Weights of a small GPT-style language model, trained from scratch on English Wikipedia: 1762M tokens.
Each number is 128 + 24 x the weight over its row's rms, rounded and kept within 0 to 255. Layers, rows and columns count from 0. Numbers have three digits each. The size before them is the row's rms in percent of the matrix's.

# layer 8 MLP up, 1280x640, rms 0.109, rows 70-141, columns 64-127
099:159122158180111107154135122078096126165170129163121142124083141172174125173131135124149115141123083098127121131132126126125178153134093089107083117095110132133133153168180147134105121159128152
102:078109136112152116137142118147124137181111114138110135161144101106137098134100111135083137105140114154151125133111093171157109114160142100120129154143149114104127170127137111139107155111149173
098:132131118129113137156098129124135107111113142101106111122132117149169088125126123137103139055159082195085116114123141155122142158114096119129100171146137120153113149174119153159163109112098092
102:123154131095128136134105110130112130137156157117110095131125158148128090152160160130147154108188149119077102155147160137081118139098104147135093120109098107104107129157099136113103114140114098
105:121104079123099104108102096136149133098095147096146156156125140182125141176092145125115124124124153146134135139117146157141155130123107120109099140093072133112157119154140134139133104170144093
100:150146124135083130103113137108133148130116180159124105121129161065111120123104138148137101131081128102110126190134126107127143154119108148134091140170135081161122130157146160140141136168134107
094:132150153135149113140145131176194136136106129086117108149099122099124138114122171144124112160082107155149122102132119103124124156134115111159109109134116111138118124185129123099107096121100099
096:110112122123175109102153153140135116140137151116163101125124119110148136180148134101105140100140116137159110158145147118113158075112143079113145145138134178123139154089128143116147160126109133
098:176109104119178154103142070150151107110136163131088097133156116120183092123123151162123148118162134107143131170163149111143104113103112098093136137137147089128134143127119111116182124104098175
098:106150122139130121126128095136130144127112108104131121142156124120110164163111133126097101122156160117137104110115116118065094143126138146141086098121137129118149128147138118101155125166124091
099:118083135143104091098177097093172082143146088118099128133162102094157122187158131113144111158139123168140095133143069105096141145116147113159145146144132104144139133151127126151140082143143110
097:128130127124076131108161095146102180099134116135151117144052179119099128108076145117170129142165140125129138120084126121153139160115129115107176152133152130163111105167158089085128162142145127
129:121090132158173134099122123159139151164141155118116143154157110115164138129135121155139159111154173112126140149134107097148145141127128112084124130107125141110159145125091115118080147117071124
095:176143132176114086121137087124134135103134096134156120090097150134141097130121135168111091145140089146118099095149153142161135107149138100149129149175172142127128105151129132088123142130110140
087:138122113113126118140151103141082131136124117124147084120158131106119124133085141113142130129108137099135131093144099103121120111130062146093101068131131107133157126147132090139156123125159146
097:137123146117170123104146131139119143130161103114091120126112154139110103146128131098119192184079158118138119117126120102121156120122158149149127153101124128112158157149174146111150110067139133
121:102156173161142175143121107130140072135145154085137133114116132106121081148119136149192172122116158102114122154090141096153144140121117112112144151123133171109132116118187115098138131137160133
093:111105104158122102135122159117133144101155134134143156098137145125111121130094122122110126129105099130157117108100112110125110114144121099130137163153132102156128168128094139130112179139130113
099:129133152113133105129118109138113140094076111132145108125137088086121119145140150142076138135091159083148128151149155132138131141096099117128143141119145159133078183151129111112115096122111130
098:100125126113117147184135115136112109121166104159160131121135182105143138104118165083094130102192122162130124136139137118114147100116141105150143125101139160140101109125159118146067145116118109
103:152145153132129162088163113152139120116137141143146173126132113117122145146136150142073136128098107118161156125158114105145175135121159124127106109154121146152150115103123116149146151088104166
105:128140135139155096106155137156152077117129129137144126149151140115122087132167094133129142103167090098167150084116169128147130153113129100149123109154106147126114092118119098155130143098145151
102:185099138071143172125095117113147149107136116131109109159123094152137100122112172135139099130124077140170114153078106101086142119121116135144138088093120117167125135147132137122133137135100164
097:147142143179143129134165115136125150126109165127145119115151151107117133106117115111098140102124102147113125151115111133144141143148125150089124154133138140115107072080168158100125147141123133
096:128143174091124121081109118136110154124137110109145129138134151113180102125161115117126211101127095090118104104123145130153115148143142118132078141137143104115114116148136118107121173106120135
095:129125160140131106139118120149118164095158134086118151130149146112134117112138121147115130171108117164111082118150137115170117112135104119149176171105114119125191148167108124125135111046120175
100:119133127102109145154178116131146127145132129110103149158155183138179167162103168116134110112175127122140130176150138136113148119086137171119113091133104133135117135126164084062124103132140098
101:147106095180140136115148100096099147117121126106142118166136118115121139123100161160127126202130135078141135161129129131170098127116190179103111146130163149134130095137140105141114115119105143
097:096134181118151088086131107138132094134115112128096125114094173153152120134112156151106110107107101123134098123110113137103091061122074117122140142109177094118122112161104154140111118182146104
094:147128143143121099156150126104144168083099161153089155137116127105102132156126115164116159167130110113119146101139143107091147109136137138119163121125165133109151103126084105141130167137156102
119:169151102104144138136149146128132125142091118154131162108111111076122095090126112128133109122133129122120107147127103129118097124147110136108151135105148116201139110089154151170138121190089161
096:135131112114133111169128121102096141132132119127095122132132120138124129100144137159110172143148109093106119115138128139168126132139141119107107108124155150114156075121139072136099116148155130
097:110129116115136142103098131116135158132119141122134137127102148131164157123183112144123122149152124148136113148124105127132120091152157131136135115144103149187144121132131160155120150139105142
101:133106149113127143112103092134157100145131118131109192139104124123059123149103097121136122128129106116110118154094166125100166127151110117177147143175121123151155145148114157133140102110114114
101:117107171103159165129114097156136129083145129122077162120116168089125154159139132103123144171130139129115137157183084149156125140155130142152144170095080115121145111144135153122124080119102108
099:126172080133141145117126126142128176110126098138119109125134130117128164132107177158130185145156139091109164068106145139134116149128152175134119127089114111122132129111157088109144118106136126
101:122174126135119137134105124124088120092137095125110129116146157109108130097090159082094094133094125132101124107145150109168163110109126126123083130197128139120134147128120143098120156111122157
099:157154133114096118174112129166137108125138076094144128116098127165088170128130141170165144099131121143121122128134102066132178112178095118136099150110131194155094142123114137065080061154152123
094:110108122172170176152121166104138117080093126140118128132135126088184142153135136144144088138112075172181130152114120128108116127161068170148124167138125110107143129135087120143126116134104112
104:148142164144150158121116163123143143089156136147169107122092087120119146113159106125132148174184122160105141142125119127112158153139154112115129117173143091106089132104111176163108151115114124
102:129172150122164111130137116106125156113126137099084113097144104086131153168125165152144122134128101171110136097137118179146107117136137135094131176129122116134156150121157131112163090108146133
096:152109084107118107121134111143138145139137138150120106105132093145148127119135141123108117120080115062107118143141106116123110117108134151145116129099167094135146123109079145124123160126136123
102:112152136123157150166141133176097136139085172125085128123131106091089119132113139134097143128159116106076114075132143114123097106135153118113105135150184153132118118194122110137110067097093108
099:128189115138103142075184105119107152119128109115113108130133155135097084144116140158114127103108183137138154167097127132124146150121128151124102108125090089109108114114153117117149138109090152
095:151092137120121112162113127095139101115139097185131135145120119132135135113126101087095107108153125104151126185087132161114101124058124138127143134064154134149115112159132138155167135147152168
099:133080144102117131136161147131112102131115106114133108140162114095082111140123131087132150124152110117131124138137155138104137091116120125138107100156161139114109135113122129103122132120140131
108:151102126104093128147122153105151171101113114122129111108118138166167108137127087141138136105133140142119124173127124160135128111127072118136102154107179128133105131097096128131116165100116138
100:148070137168139149098145097105126100112136105123134121104110135091158103119113123122152125145163145172183133129121122103116135135120142142105105146156107138105150069108118159097160157170120125
120:134159126157122117167121148114177139120158108142146171127129098111132126113160091119085151090140104123123131117101139121134131102125114102065107146144158119111071152156166104126124162172143111
099:139162122126145125142141119140126086160120150139137120125124120143157146099137125118108210188134103085166119119137119145145135116129126071109084126135111129096135154099137117112169128179126141
096:167143121130113124156103140106119133103084096108111153157152156124159155123144150159083107132137118126117049154128138138145141146100128162141115120112143107136103157109205100088144146108076135
098:184119119128105144108142134105163088127146135128108098120100091163157111112086112112161146117133112164174108095147152157160132132115154149134112127131131119148120144091096136140137138133153122
097:135093096141151147154134134122120118129144108106121125145124143150126157091167106104151092145166170136140124117051115156129177143153106136106120116170127079149125131131167110112115149136108113
097:126147157158098143091127111158129103144142102151131124129129166108137149096149158127148168141138184133100151182148085139147105111120152110114146160093130098113114123131149146117123118148150147
101:152159134119113113149107121112118095119176103117149123128108129142080083189137115149162156105107138112136155137123099131135141078119135101102122129156181148136152129170168101151163117118152128
100:109098150079170061144130126108116118135117154108122156105071170118136193143151128093138131112097144150122139118128120138147190128156127123118123081174146151126161144159164123113156111129168138
094:104103082133174139123125136129121163084117144122084115084126140109119129152153142142105103122130171168108140145160101092126122167144155114135125141169097110137100139131144087157104122131138132
099:122147132142143111150169110141114106138088144126135140156116117110141108123130137104142109127143110137126158117114109116154105174123135090126146140134156133172167075074147101081168138133137096
101:131150159119151141135087130113113130110116094133174100111146099149133160159178145112146138105165164093132104102121141109105154182155132106132128204116130087097148118139131037092114121149157111
102:135174098129126117133114127135116146135160132111089143151129119109120148100136134127090108110111140104131168137146106154082147113123116153105110085147122148106148182115113139159087130114119123
101:090140167135129143144145164140110146113136112144138190117071128183103143150153150077087097127072149106137141138152093155135155115138153157127147132124142176149111106105152127156137115139125168
109:126147117152136071171095139156147121107127130137119119136119090118138161158129126124114106159105111130161167131125133159143127107118127109082154108098097130125131104144080139127128117179145148
098:127123118121147142158134126113145167151106121139128086111117112155150146119196141097117130112166121105086171131186124099128148129118119105131129140152151122117153097147092120174112152155124098
096:149119124123092099107115130143131123115091124098104192152123075132144125087167100126113161143104145111148113129137102097099118109118117129162149125160100127144157105150167149143160133167136132
101:142140139159104101105089151141112169099130126129135107119158125100117088135138112144131110128110104170139109138172136099145163072097119137096151157137114115168105114171141148119127120121121106
092:192155136142139098138119145089103131126084153110125116077092169098147118113116121141140079083141117116108110099155122123132119140153124147108175117142097139128097152120157086103158106150141120
104:116123121117129117095122163091129123108091113108158093154110146147145129121105089103157145106108156118132197169098197092132108183130152150145103117135154134147109132095112137104090104102152138
099:128122099151105130084129140117114116147072102124138106138156139136145125134128091134171093136101122192123132162119119117099131126129151106143126121124137138154124154139102117130079053106080079
104:128156134132177180118133109132119159127103155106129115070159134123152136108117124119098117166162147141157125140092152102148138124123144137116127159138069095149185094171088161124142114143093104
098:136113133107118119136146156114120101098116117114111134113133120163108129131111132137157173129125131128108146113127154142133147109067144129167145144107117150113139106168149204157104146148141136
096:131117132122133135134126166090144123133115124136151139140133129119133100102152184146162156103138122137129113157110155153125134128105116126117119080095124126100090100125121166139152129127138180
095:138108147140124158149104125119106136136102144115122090148122170097143128146092161109141156157136121133084070115116151175134154126132127114100105139149079119153136103133138131118108156115094151
# layer 8 MLP down (transposed), 1280x640, rms 0.0798, rows 70-140, columns 64-127
090:162110130135072153156177183177128118120129169141137062138121178091111102128174115114124161133160154093117119146119136147096131109133097105143131129140124137114100144125082160153133101115131118
103:136152153148145121158159154126094122103135088154134152142092130094147161111099139151154149125083171142158111169133164077152136102163128132139089101172118101133124128133103116136139128102175105
097:145149140132106166114107107071134100149136111153133134134119084154149117100123143165157140141143075116139137064129136119133125128133110111107113123115107150131144166138142105130144133139109089
101:116130139112139122152117146119117158123161124156112159129108116185151091172137110142107151154143101129160132147104128138123144114115156118125133094122158146117149124120121098106092117113076155
101:167087090151132138135122146086148106125138128110102109139128137132151148101165128134132094119161108121089090107144087134133128095132127089139133146098131138171191153132153104150068128156060105
112:086147091145162153184167113118139092151161137112127153102138117143134155134090103123099142131097078151133171192150131124115127121147132140131140123116148150161118122135070145136139188144128125
098:159127119106155164114132136126123156102109132108133088124107150139108131150164124146105119121140170145173126115162141128142088105133141081137104101126117088092114124143107109175125112122169117
097:140158103123145122133137139112130099127101099122101116102133154101082126140106139149122173105166127089154146117156119120145119120097145148126127157119169154120102167099127132143135156080149127
102:097129176135158095115153114164111148158170140154127115131114142127184133150127115154112159083140116105149120138104124109159145162123107110085138161125124097146115134134125114159120192097153132
099:128159139123111090178130098152120078123111138131114112143107112114118155074153117129118143174155125113118086125150091115135111113138149085127137093141140120134084103110165135133107132166189088
098:136100124129114168176121124131161080153101141149133105127143139115123126169152123168133108147114133154116165148136168108151169184123103153134123137131092136118117105114188151136106113097125124
099:133101140156162113133136172133142075095116160159116146093105138130115154150119116122099119140129128080120119105108107145123149140145126134114125121125151110122143148184104117147110154119081144
118:139103152134142153131150091109153108146148161119113140112132113111163119123149127103151131113140111145122155137112139109170126182113119110136104088133128126132115134145121147122074136099129075
104:071091174116161127116155130064147127124108112111101086130176099158089112151140118132170121103101155131144149109135133174130184121079133143147161114135167116101138160128136142143119128128112099
094:120128117083125162135132153118121174151136096141137082146139096197168167084087096122134156106123083142131156124151142138095113108142093172122129135136090126113135154111120133140084127126163153
105:117132154153142174128095097135113093138111103129111140109116145077122093131137099124083128138113125131113129108110121092142123135087145125091170135101124083119132122138144109147120160138125120
114:131106083112127100112142151151119144121152149111127104115169099082097119142169123145100103089119118125132099138136107104105148105109141112126099150139149138107093086150130146140071142121134131
094:149114202110122170143127121125103111153124145133130147136144153208126133117150100157130136126130135103106145117146116148130108119115140162095149091114165142133120151153160117154157111117147143
102:128101199119172139113147152098146168141143121135074137134175120112123098143146108116159126140077114141113159096124112093109163117121087212149170082119157118132098151132135092092143133169115147
097:158157129140117117116120086089159179133175132105140138135159153123139094108080188104131182169073104146148156124145165145144126104131104139117150127148132132118168131169128151129150092136105142
100:154121154139101117123174134162124136113157124125120119167179115167161188101152160158121147147116144134114108101111152151135124127114121135104129156138113125103165148117145149128164157115133159
104:148171112106146132126130103148114131136168075163137163154173146161134130118157081127113114101153081132107088131129145114132140150108121059112153124130140162145141146134135099118106137164157109
099:167113125140142119144130139148152107165120116119123090137152103115111166110153138123168123138120117091158099078135116155142162138159100134123119119127099123103130137153110128119096119117135164
095:133107103091114110123108161086125136090121126145117143137140152135145140191155114129138149113128175120183167147137110118142129138120133141117134131139139087157123111118123126122170124151121121
096:121138146127129161125148093114108158128103113129121106134150126164102130135110149130119121164145154124104117090121130145114107122074145138093119158152114101100127147110137136149148119098104111
096:098078159145123088128155155121107119086170125146092106107170124136134155132165162151145144155118128104066155109155091139125106161121147139133153137125094156145141082137118125072095123151123098
100:120106153169112127153158143100139105131077172121143165111139163112114109086123122093143168103167128128130150150166115126144097103100153157085120121111095124129093146107122137159132112118145118
101:177091077109137092149104106159143128140110155089151103124106145135113113113094151126146139132131106082117082134097147121118115119163169108093142145111130100154131148132220109150084110128098116
096:122116126155161097132122096125166109119121138106177114143137158105106177139120100138133134123134133134153134104145102120118091100112161119123135127144143105134152106095132116128182112097119119
099:084130105135122126152151160122155165141113124081083143144152151097107142119115120134096146146196127144126121144093122089099135181124120123085098105163124123104071078138121125114112103099127164
120:113153132107086144146119140141141099115152150114143110118131128137082124184101106117132173122160141113120147136120161114137103131146113108128111088139129129095121155148148118139140100084139137
094:146095112144092105062108143095137129167138106148096135102111134086131106153124129143113152165116135151130131122119149137125095173137172168099129163119094150090136126173165132109107137126130155
094:130150146140119132149140128126164097124110142131162139177133141113120136131133107115125136093156121074099090117136175132125137176132164097113122123156101116168078101149156155074098130089120103
103:102094094138109139102090140129126085109150150152121155153128118104151116141079112124115144145183169164120178129173133102076122134148121121146137139155131103145116082147082069129143168143091084
101:082132145109116061132171111115099110111149135129134122112124090123078126123102146153135115101129144152127161160130091135150114138129127130104174150116173125158134137150131119134108156129162126
104:146162164121120114129154098156107111106157102121123127077087123149124141154134135142124107134096123136134146095094118153128136123115140084135180184130107097149134146090129120129106109128164150
092:118099147101145154161147136146109118140117151175107096153109132103101131157139158101169100147113133181115139082140090162146131130086144152168121109137065160122132090121128153105145117169111159
112:139139102162120183156135160140162119149068066136120120169135116161097123124140120126118117136117134122142135126176099122128143106138131144168167121127092108116129153111093111099079123156104146
093:152122091140111146125136147133191139111149099141138155084109115147147150138125096140173138133139121146099143202142113106128097130093114119141148107132132119088123098158109189081154136155150139
106:078072123137106115108157120130087115109133105127111110142130143135101163148129135130104133127096107131179132152122133085137106131146122114142129096124115136126114077160149161156120129138124077
103:132141132155132175104128101153089102165145080100181123125130091147117108096120158136104139114140121142117158153113126132163100132126107125101141130181134140091151101143128114117100161160139100
099:133098156160076152119107126135122093130149114142133108130178159141133102132164148124106125151150115104152089114153117109103118111099106100124100146104104121126117151158158122126153122145113133
095:124119125109135158136140154122124139109142137167106156145183119117145107159148118085126112115144124142116153135124149132146173110093121132108101126117093144102133112109111139097088111147110127
099:138141144097112126147141126117123116128137156142094146112155155132137135114098131168132126121098120122128099141123137097120127129106117145155171144111127097124154131103131115159118152119165130
099:076152077117156118078159129161156112106160127139128123109139126102101071115085129137155141161147181108132152131132101091138130168138152095138126121148109131072159158127123107101122145161144094
099:130130128161155120124127135145126149126134140159142112121113140120192114135136104145159145150091112095114104131163150138133160093140111165124148094119189109139048069179171142105132117123142133
113:140107137165140124081103169124145145181134164118126159113148136098141082136084164153106102103149112142115142155192134116181085132151125140099096131112081145137124146068149104141092166144130158
097:177112079138119124115170141078142154131127142149133112151116097143148119162106123138094092159143184141141105145159125077110143143093151110125114177123150134111094086109160184086120156129117123
105:159122128160145165084116050117132161152136085189121140137144136135104105159126089130116131122136166090097134170109187124125113121134110090104094126115164086134127090131164091127114144151123135
100:095158140169123095133177138129131141150126128143133159112162124146132108154132120138071117166159108140117161091162102144149106128155138113118135119132140108108128095109121123123159141119135149
097:119092108162090115137115101120094114144140145097145102146120145125130153098135124114160092095134092149137063141119140132141125101107145142091124099154157165087151139054162120128115150153101128
099:169149129133075127122147132141117081132158135141151114116121136134139118129141118096141117146134137091158174141136130110132125124120100133134155096130152125129123115128128107111113118151129102
100:112149167158150130134099111092186175140147124159161128106128115118129140146111140123135123130102118113095154116136118136159127135147124105117126126117169176134119113129119152116089126132154077
096:143104102112135093138133123126145147125122174111148123100119115113135133125110110142117120121134131181125142101106097125095148170158139148167139146147153117141117125133144113185190154085125091
090:100132118103143099147137115170052179137106120170098141116136119127085150134141129111102088118136095117147118152072110146131138140123108122115140139130136128112142115179155151161151144104113120
104:132174174146096155154116171145137096122115124098122103187125149148109113169140120137127105109101139110157106099113120125148108133102125131117127128154082162131132108154155103132127144106159125
100:119185136109140120121075149111129074121141129101092096144096131136088117131110100113109154119152118114139119087127150139127140089141105168154137123108127096115132131161139119119160167145107109
098:144115146138128066134174123137159182126129125125086148178126140153145055128175080136142103108105162114109107117122105133139141076097119096139135116128133113157080146135121171108124156144151114
100:098103140133141120100141148106131154149097171116088103143178127113101118133190106142187126103123104109122150144099157121140136119068099130122092101096108150119168129155120152122104146110058102
101:138103123172095185075113115141123111130118132121112116185086111150113122138143131125146134129106142103120123139133119176120119147143110134116167122130099124132168110120163122142147141091126163
101:143155085110154114159092126120086163119128127135092150111150142150162139113135121173154125145150155115096127127172151094120088105074136094165083083136130111095107077144109170154119121101122143
121:137076100115121114149095103132131120070085107107134116133115163124151128129149114165160132106154153127098147156150115105128106130159129118164167143103146104165108161154140131123122125098165168
095:135109113121129139128140165097112151154139129118144126169095119134121154109147146118109092138116127114140118111121126116113136143182132132112165137150128107166142136165108146132115100168164100
101:128129138102129163082134116150100125129118141112129151093128072157098161108121139121073134098137139135090093135174156125114113116125166138160118141123136117170103151096111131130096141110101138
098:118120114137158135148150130143087153134132147122133121092128145108128073142102123160129128144138109103121166105160148113112161154112123142110148136148153131136139097130133123175139106137120184
097:128123128104097135115151159142111147157077129163129116117120125135131138116087122123118115159098105180146168125119138096142175123115107127090117076108087144095126132139119117141073135127085131
103:080094122166146140104130149162147117081096115130141108143107121137151134125143100145155112104185117134094118145127139099089089090113117131130139169100138132196126116174141127072163120119152148
096:187121102129103153133105126139113131141094148111124112158159114095100123180143144151107140150117143177145128098133125161126100109125145107092108145155128139101122142130155118128099103128181129
100:099148132132121136120158125150141147125117150105114126113149139126178123092120168120113146158143115116108139128127126128105136126086137089138119141142104139094149176134129134128110137098133151
099:150153110151163103169130130141152157142126155130164133131135132118111151141110126113120175122153183087109165130110181123195133148099125098150153147159146094103164152109137144132175097069109149
099:107112079129117147151070129100158136112132129087093101130134118128097114125138109120133104129154131127089109135157109154144118116116134197144128076135114140088130135101145099113112094134146113
# layer 8 MLP gate, 1280x640, rms 0.0994, rows 71-141, columns 64-127
099:131123136123171167134158128115113110117149139166109194184086157134117181143098160161139139140088144115125135146143120131122166138105140164114086152114166144125135181128125136121128149125129119
101:140114120182117162093106097145097183109137091139119100117128137139150107129130112107139156147127106150115124149118092133073120165129115118094125120169148109115167114129110138113097104149152128
098:158126122110108128135085133123131115116122093144165163154099076126168157114136142116154128148164151127124143147098071120131139115133138144147113123102130079089104124121134133115117118114118142
104:142125114075095088134127148134127127090122115146153143160102116110131127094111089110132141140124117103145121142114106096124125137159085115142174081123139137140073153141102135125147097124125101
099:121128121134164158075136118063138102120135119135103153147141128110121084169088139203144143139125166130133149102128118166120121167100130169132145162101113077096103132117142118126123156110110127
100:100085126131135160156120153119115110135116128092147130128111099107133145168141156154079138113189113140125166083116160120086105125173155111132112102128138147147124137150106159139139088108103070
100:113086167114144097146140128148141139122122135132137067142115166128140105102170113136129094123120128137103098137158100133143142127107123144086149097086147090173134149104107153114147071171129138
097:099130139122138134148170138127112075125166142128138166065085175127186154103071135127160131100128136121183120088156124138133113132124132115116154137141124126124098069149122144088129128148149113
094:109145113100134205167147114102124171107108137123133148139146139103156149134163090151142103105133163102120095117127123119123148157152099145102122108090102132134157116129090149122107103151123116
099:152122123161113135097162100138139082147149141191142082144108129087138141107109133158124127108140108146159115129170141178090125173141089142128121125137109127117170123100108154096123096142095134
104:148139102165131172122124149147093095134076134143143135139132148133152135157154125138142131120115092153140112122157112111097138170094131118117098114080148144138126143139141115077133165108108142
125:138146128124129066154114139132081122119128078147116087139126127138128134132141139116091144142107101142109105090133119111118098089161099135154145093149146126141138141133099141127094101106134148
106:141156117152135125118039137162137143160177119104077178125098173127145130170131158108123135110175166168148124158116136107116115115144127094102139105109113107100139125155103140139130157089133148
098:134162137183152144157123154149157180123127154099115100134092126136117119116142109184106128166108150125083132154150106129086091172118148133168132169097099127138103147113117134142124154158111101
104:137095158097129131112141131114126169087116099120101142129111159099204128165140155112111106100111130134109148178102110116118149128098074138141119090071130100131162142116108161130132162099127101
121:146129169114116151140150163108125139120108128171129124112136112119092139133132153166114146130117111178120141107109118114164131125113098140105095168111154168132065119141172097109138142158143147
090:137108120150110106150156122112130126146118156157079124129138097064133108132150111154066102097186117112121096129141124096157143134140104164148092102106108091118148096163153126120168165111101088
102:129118147130109128137112100101129115129113119151103182118118154128139113143112155184146148167099098121110143134117059115128140145133106096136139141103111105101144102147154118154074150132088110
095:154084156131130101133102108127116113139137147129113137152091124126142159093154136110122133173126082137131118103118146130153129155189124132155124190138125078167142138105118148137156112141154131
104:115126084115156154135124129128113119100135100141112106102128121104127120134124106127107093092134135118104095157126143160138135094145144117129123123077144141079143138167146097145139113161111114
103:125134163132114105165117144108107128136101118068141116121084083116140128162122150071138154129151150146104142137076080163125145089114148149135124111144145138108153098154131125106137147104146139
100:098131120133110120114134147122095107143134128107102117123155087094101085146122163169098110160111098172157106154108101132156103131120141071083098111152117120124144133131178139153088143120110109
095:123111130093137154128149121122157148087138149107094111108100146132138129156139137134127162162137125130132141104094136144127113115142135109129104165189116143165080117135129110136152137103098127
098:097113161086087149125144121117122099133152125156181120127136156146144141134104107129091147130113148101120131111171117108107121107143142116100136105127150127108140179100119163106123124116107159
097:143114117153124137125149113077144183129089130152143091127155089098159136124115091139146137099139186159146103129130190129099109158116125100124100133087114156145151116129172120077151148107119125
104:159124151114144127120155156198127148143121157166142151115110136147143083110123130121142110138124135127134106178168136150050141166136131163092122100149098150148142163113136168113090132114155111
101:124125108139133124136150121126169118115133124139108132156112192128164119121138155116097119141155174093127096196147130101131113150167138165152181087133122112157156136090143126139116138101145142
100:111114134107118124142119094141090091121177144159108133138117123137127119130126141131186105129110099126145134131153137121121091156142108146125131146150111155130132146107145150150128113157169133
094:139137129123151128135125128149151137102136091089134141089132108109124121133161142126131093107157135130113114125112099105132134140160092132094152108139148090125128163119128097134137115132175150
133:129177149077109137129095140208180082117148130161109138149133084110112136157115140127141161133133130137116164160105145102132077120144120095158137104131145148099105164129132140152156103101135142
099:091119159118159159146132210113136114129129149125128093155153107122122084119120163133100128120077146112116158113114127137120138133129084114129112169155101125149141116146125150134113071098160145
094:101105157157131141092097133144093130137124119136134181158144110142121154143155101167125103173125084152140099148158142108127139112163135095127158140104158105156160144176161124138159118127128093
105:155159152096158139121109156124145133163079156132114143172154094131143148122120094121167144118148116081162154147148088103087152088123124109130125119145118128111098135150103123109130107102129112
104:123139120157130098088173138105117084143109079101138148099131128116143135105104124127106112102141100136087094130074127124171135147156107124129162119157148122165126109137117127126153151165107096
102:153112117153109103163132099108108114135113145104091109145132147177084121094104110107131161134120134095132124093136137146082122134130146132143144131114124144118171100175165098117128102103119111
096:104142138156160100108071166119153178124140105070132106132147098151117134117137148187120143141136126127142126126112126143090127125166112088161148134123108089129099111145118105119134092099103089
102:107165115172093121109134142149151129131131096114125126132101155106132188139144172125140142094155110146099132130153123106127103120158101158130174130100079136137119094115108130143087097126151105
092:095083120129158101118114111124213144107092117135158148152117104132142163142112119141136103099123108118100144163090102171139121121116116145129143143109135154135121131063094148143140150113161144
104:093158069119161154141137126117149116092144123086127138095153149128109118124132149155155178099117129087125141137131130116115139129152164113165105109139132103127133128129083144142151158153116110
105:133093123161160131135159109112129104119148106135086097133106132170139141115140120136141117180133155125079128121122117134113113147133139108095134126083151100145089109157151123142124063141149146
098:128152152127089123084078139124124128096144165140161108142140121137146117137135108110118140140077121134128133118134151100126114122129154147131090115131082113147159142098097162110131113121103099
094:171120115161118091119108062110126136130160134147156121156160147148111103147154110160124127134065126126142098093143093114143129158104152134102143148163104129122118133111123131143161116109128142
104:154148143110157116114135152098149153103168157140111137118132118108167145102066180148093123118163158130130114156164117103117146126079116169151130106101124131135137175123116125133122123124140157
097:136094148128128099129166155103154125123076111142162150162103133141136151109093119141094151085134103154098104142114127150099093081137104120145125146121184124150162139105115091128094099134109159
099:109117129156156126153114161101135114104111139117107144139103110156116100138081053152110120117101115139140153159093122139140123162142113089127151094113108112082142131079116098128113150135110134
100:133096138104146122119177119128111107155162104126149128145184147127102137128114129086121129119112118122127147105109135117130104111124137098150148097136101106086138152112148127108111164137140119
101:136119162096117127143112104149111086150129133121152062146134146162153138141121161122125144138094147126124173137131149113122104165104123137131074101080131134136127133132191151136085129166146125
113:118184113127146164143146168079139116137137149136110147147139133154098100131139119083131062127166149136147145121127143122126132130147140108113088109131108121116104131170115124101145154136108130
101:143147139091136128131106143116168115111162160111090117109121130143110139099080123118099097208097131146120170141117151170116122164156121110140143133085100095156140136120136153081136099114109120
100:139120125137115150137155143143156128128138150110136135124150153109141111138103121138112088098119140150100128139130133139140131115145157129165122106114113154154140149107132133107145114085118136
097:113147113125115127129133116155140155145113145102155109115162137177187147095116148147112135171137122102117108153150155143119089138123130163103108148130116078092104089118117151106155148154130094
096:107133174134153097108125118135147074181148196110150162112120069145123075162122128110129098114128069131118173130145109141121138102075145170157130145091159131134127133132142139161117104135136128
102:135122115125136122163135082130135126114077137114098116096119113106118094106092143150145173131131120112172150081137124142144126114161138138113146105145074100157129121137067116122109125123128100
098:106125131093103122162184154082123110109074100154146138124139112119099105151088134091165160137123132062146185157142136130145120141092118156076170166148099166131119137154143139150199120138110135
101:119134152094166116135167089121142132164141146127134127144127158146135117136176123077121102160130116113105186141129133142161155134149156141137128134100142118183140113144163140117140099122157116
099:152088126194173096148094108110115146099107150135087139127124149064086116153134127114150087084166137146110148131103151148125088170114094123133144130118106148108131118119121153129179188149126132
097:124154111115174103141101131123115111120090140147053119135100136173146142109117146132158078096097091109090161135129126154143139133108102134129157135136120149123109124090127156107119126098108130
097:150151158168126137159126144154160168136132139130149152087116123096150141098110158144141147118131103156092177154117151152130105090134173125147111123136103129119109132142100131143121139121137127
104:149100091135168119127118127150087094116145113121160167112153113141143127139106152171113119098088126090144119134104137128139141109151115101151164117119078118099128107132132139106115135100141123
097:132115114124143142102136123114152146125105164163080170148166142106176121084136117126161105106118119122119152132106105135158162127150130085131136165157122147130146131101092122112122155116167098
110:125096097131171114124136107167148128147112148156134150159111111128094112103141157117118106096122154059132128108134121106105121106131144135135171118146105177117110098112129127143135084140150135
094:114122157145150108136145150073098134119107134156165187103097141115114139099113178145151158151118108107159113143094132090090103157121163120153156138139138151146142147181132074167134144123145153
098:131141101123169125109156088121160161137111108068202107137102190146121181152097150093116159171100149139162149099141124136146121148147166139094096130105160118128164126145146154123136123125143102
100:118079124112167100094126124131110130156113089131120146161130131145175132101155149146133083113106120101117123101101152142100154096149135113112142159129116108075122123162163138127155099107163073
097:113146157145105145150139137103138150114128146117104092122179143126133102120136134124143159138145106163125141135162167185116131105147109134138123160129138113167085102120126161106157124135136166
103:140101136149100154080114108135128114113120112147191137104145166134114173105121155141132083144126166132085184164128111118094135114129161117125153132123155150164153088113160157149144142115131137
096:123122155102118127144105132086138133119153136111153111081106167101148134118162078110103124141135115121101146117143119179097130139107154162097093133146097070160157144178148127144170152131150163
101:190093105155120134134115091131104139131133094129140085092149177106167117145150122191116144148120130120133119127160142112173078135072116165113116123131114140116123170125143078141151119161123158
098:107133141118112115101094121113204145112141119137148094105095117143159165084150136149160190128142119136119137089129140142147078103113168118081153133113127100127155162122196102138121097152160127
099:136133089160103118111165134131115069078150130087090120096119140135099101131096106148156087140091160156101132093091160113136129110155110145180136152149158127118141136144091164136189113120118134
097:131122111156144096120140145079162149146114142135091156146165131127101116159141116123153100137141131116088181126125141136113144121112153151097129114116153130116121124159119135077177139166153123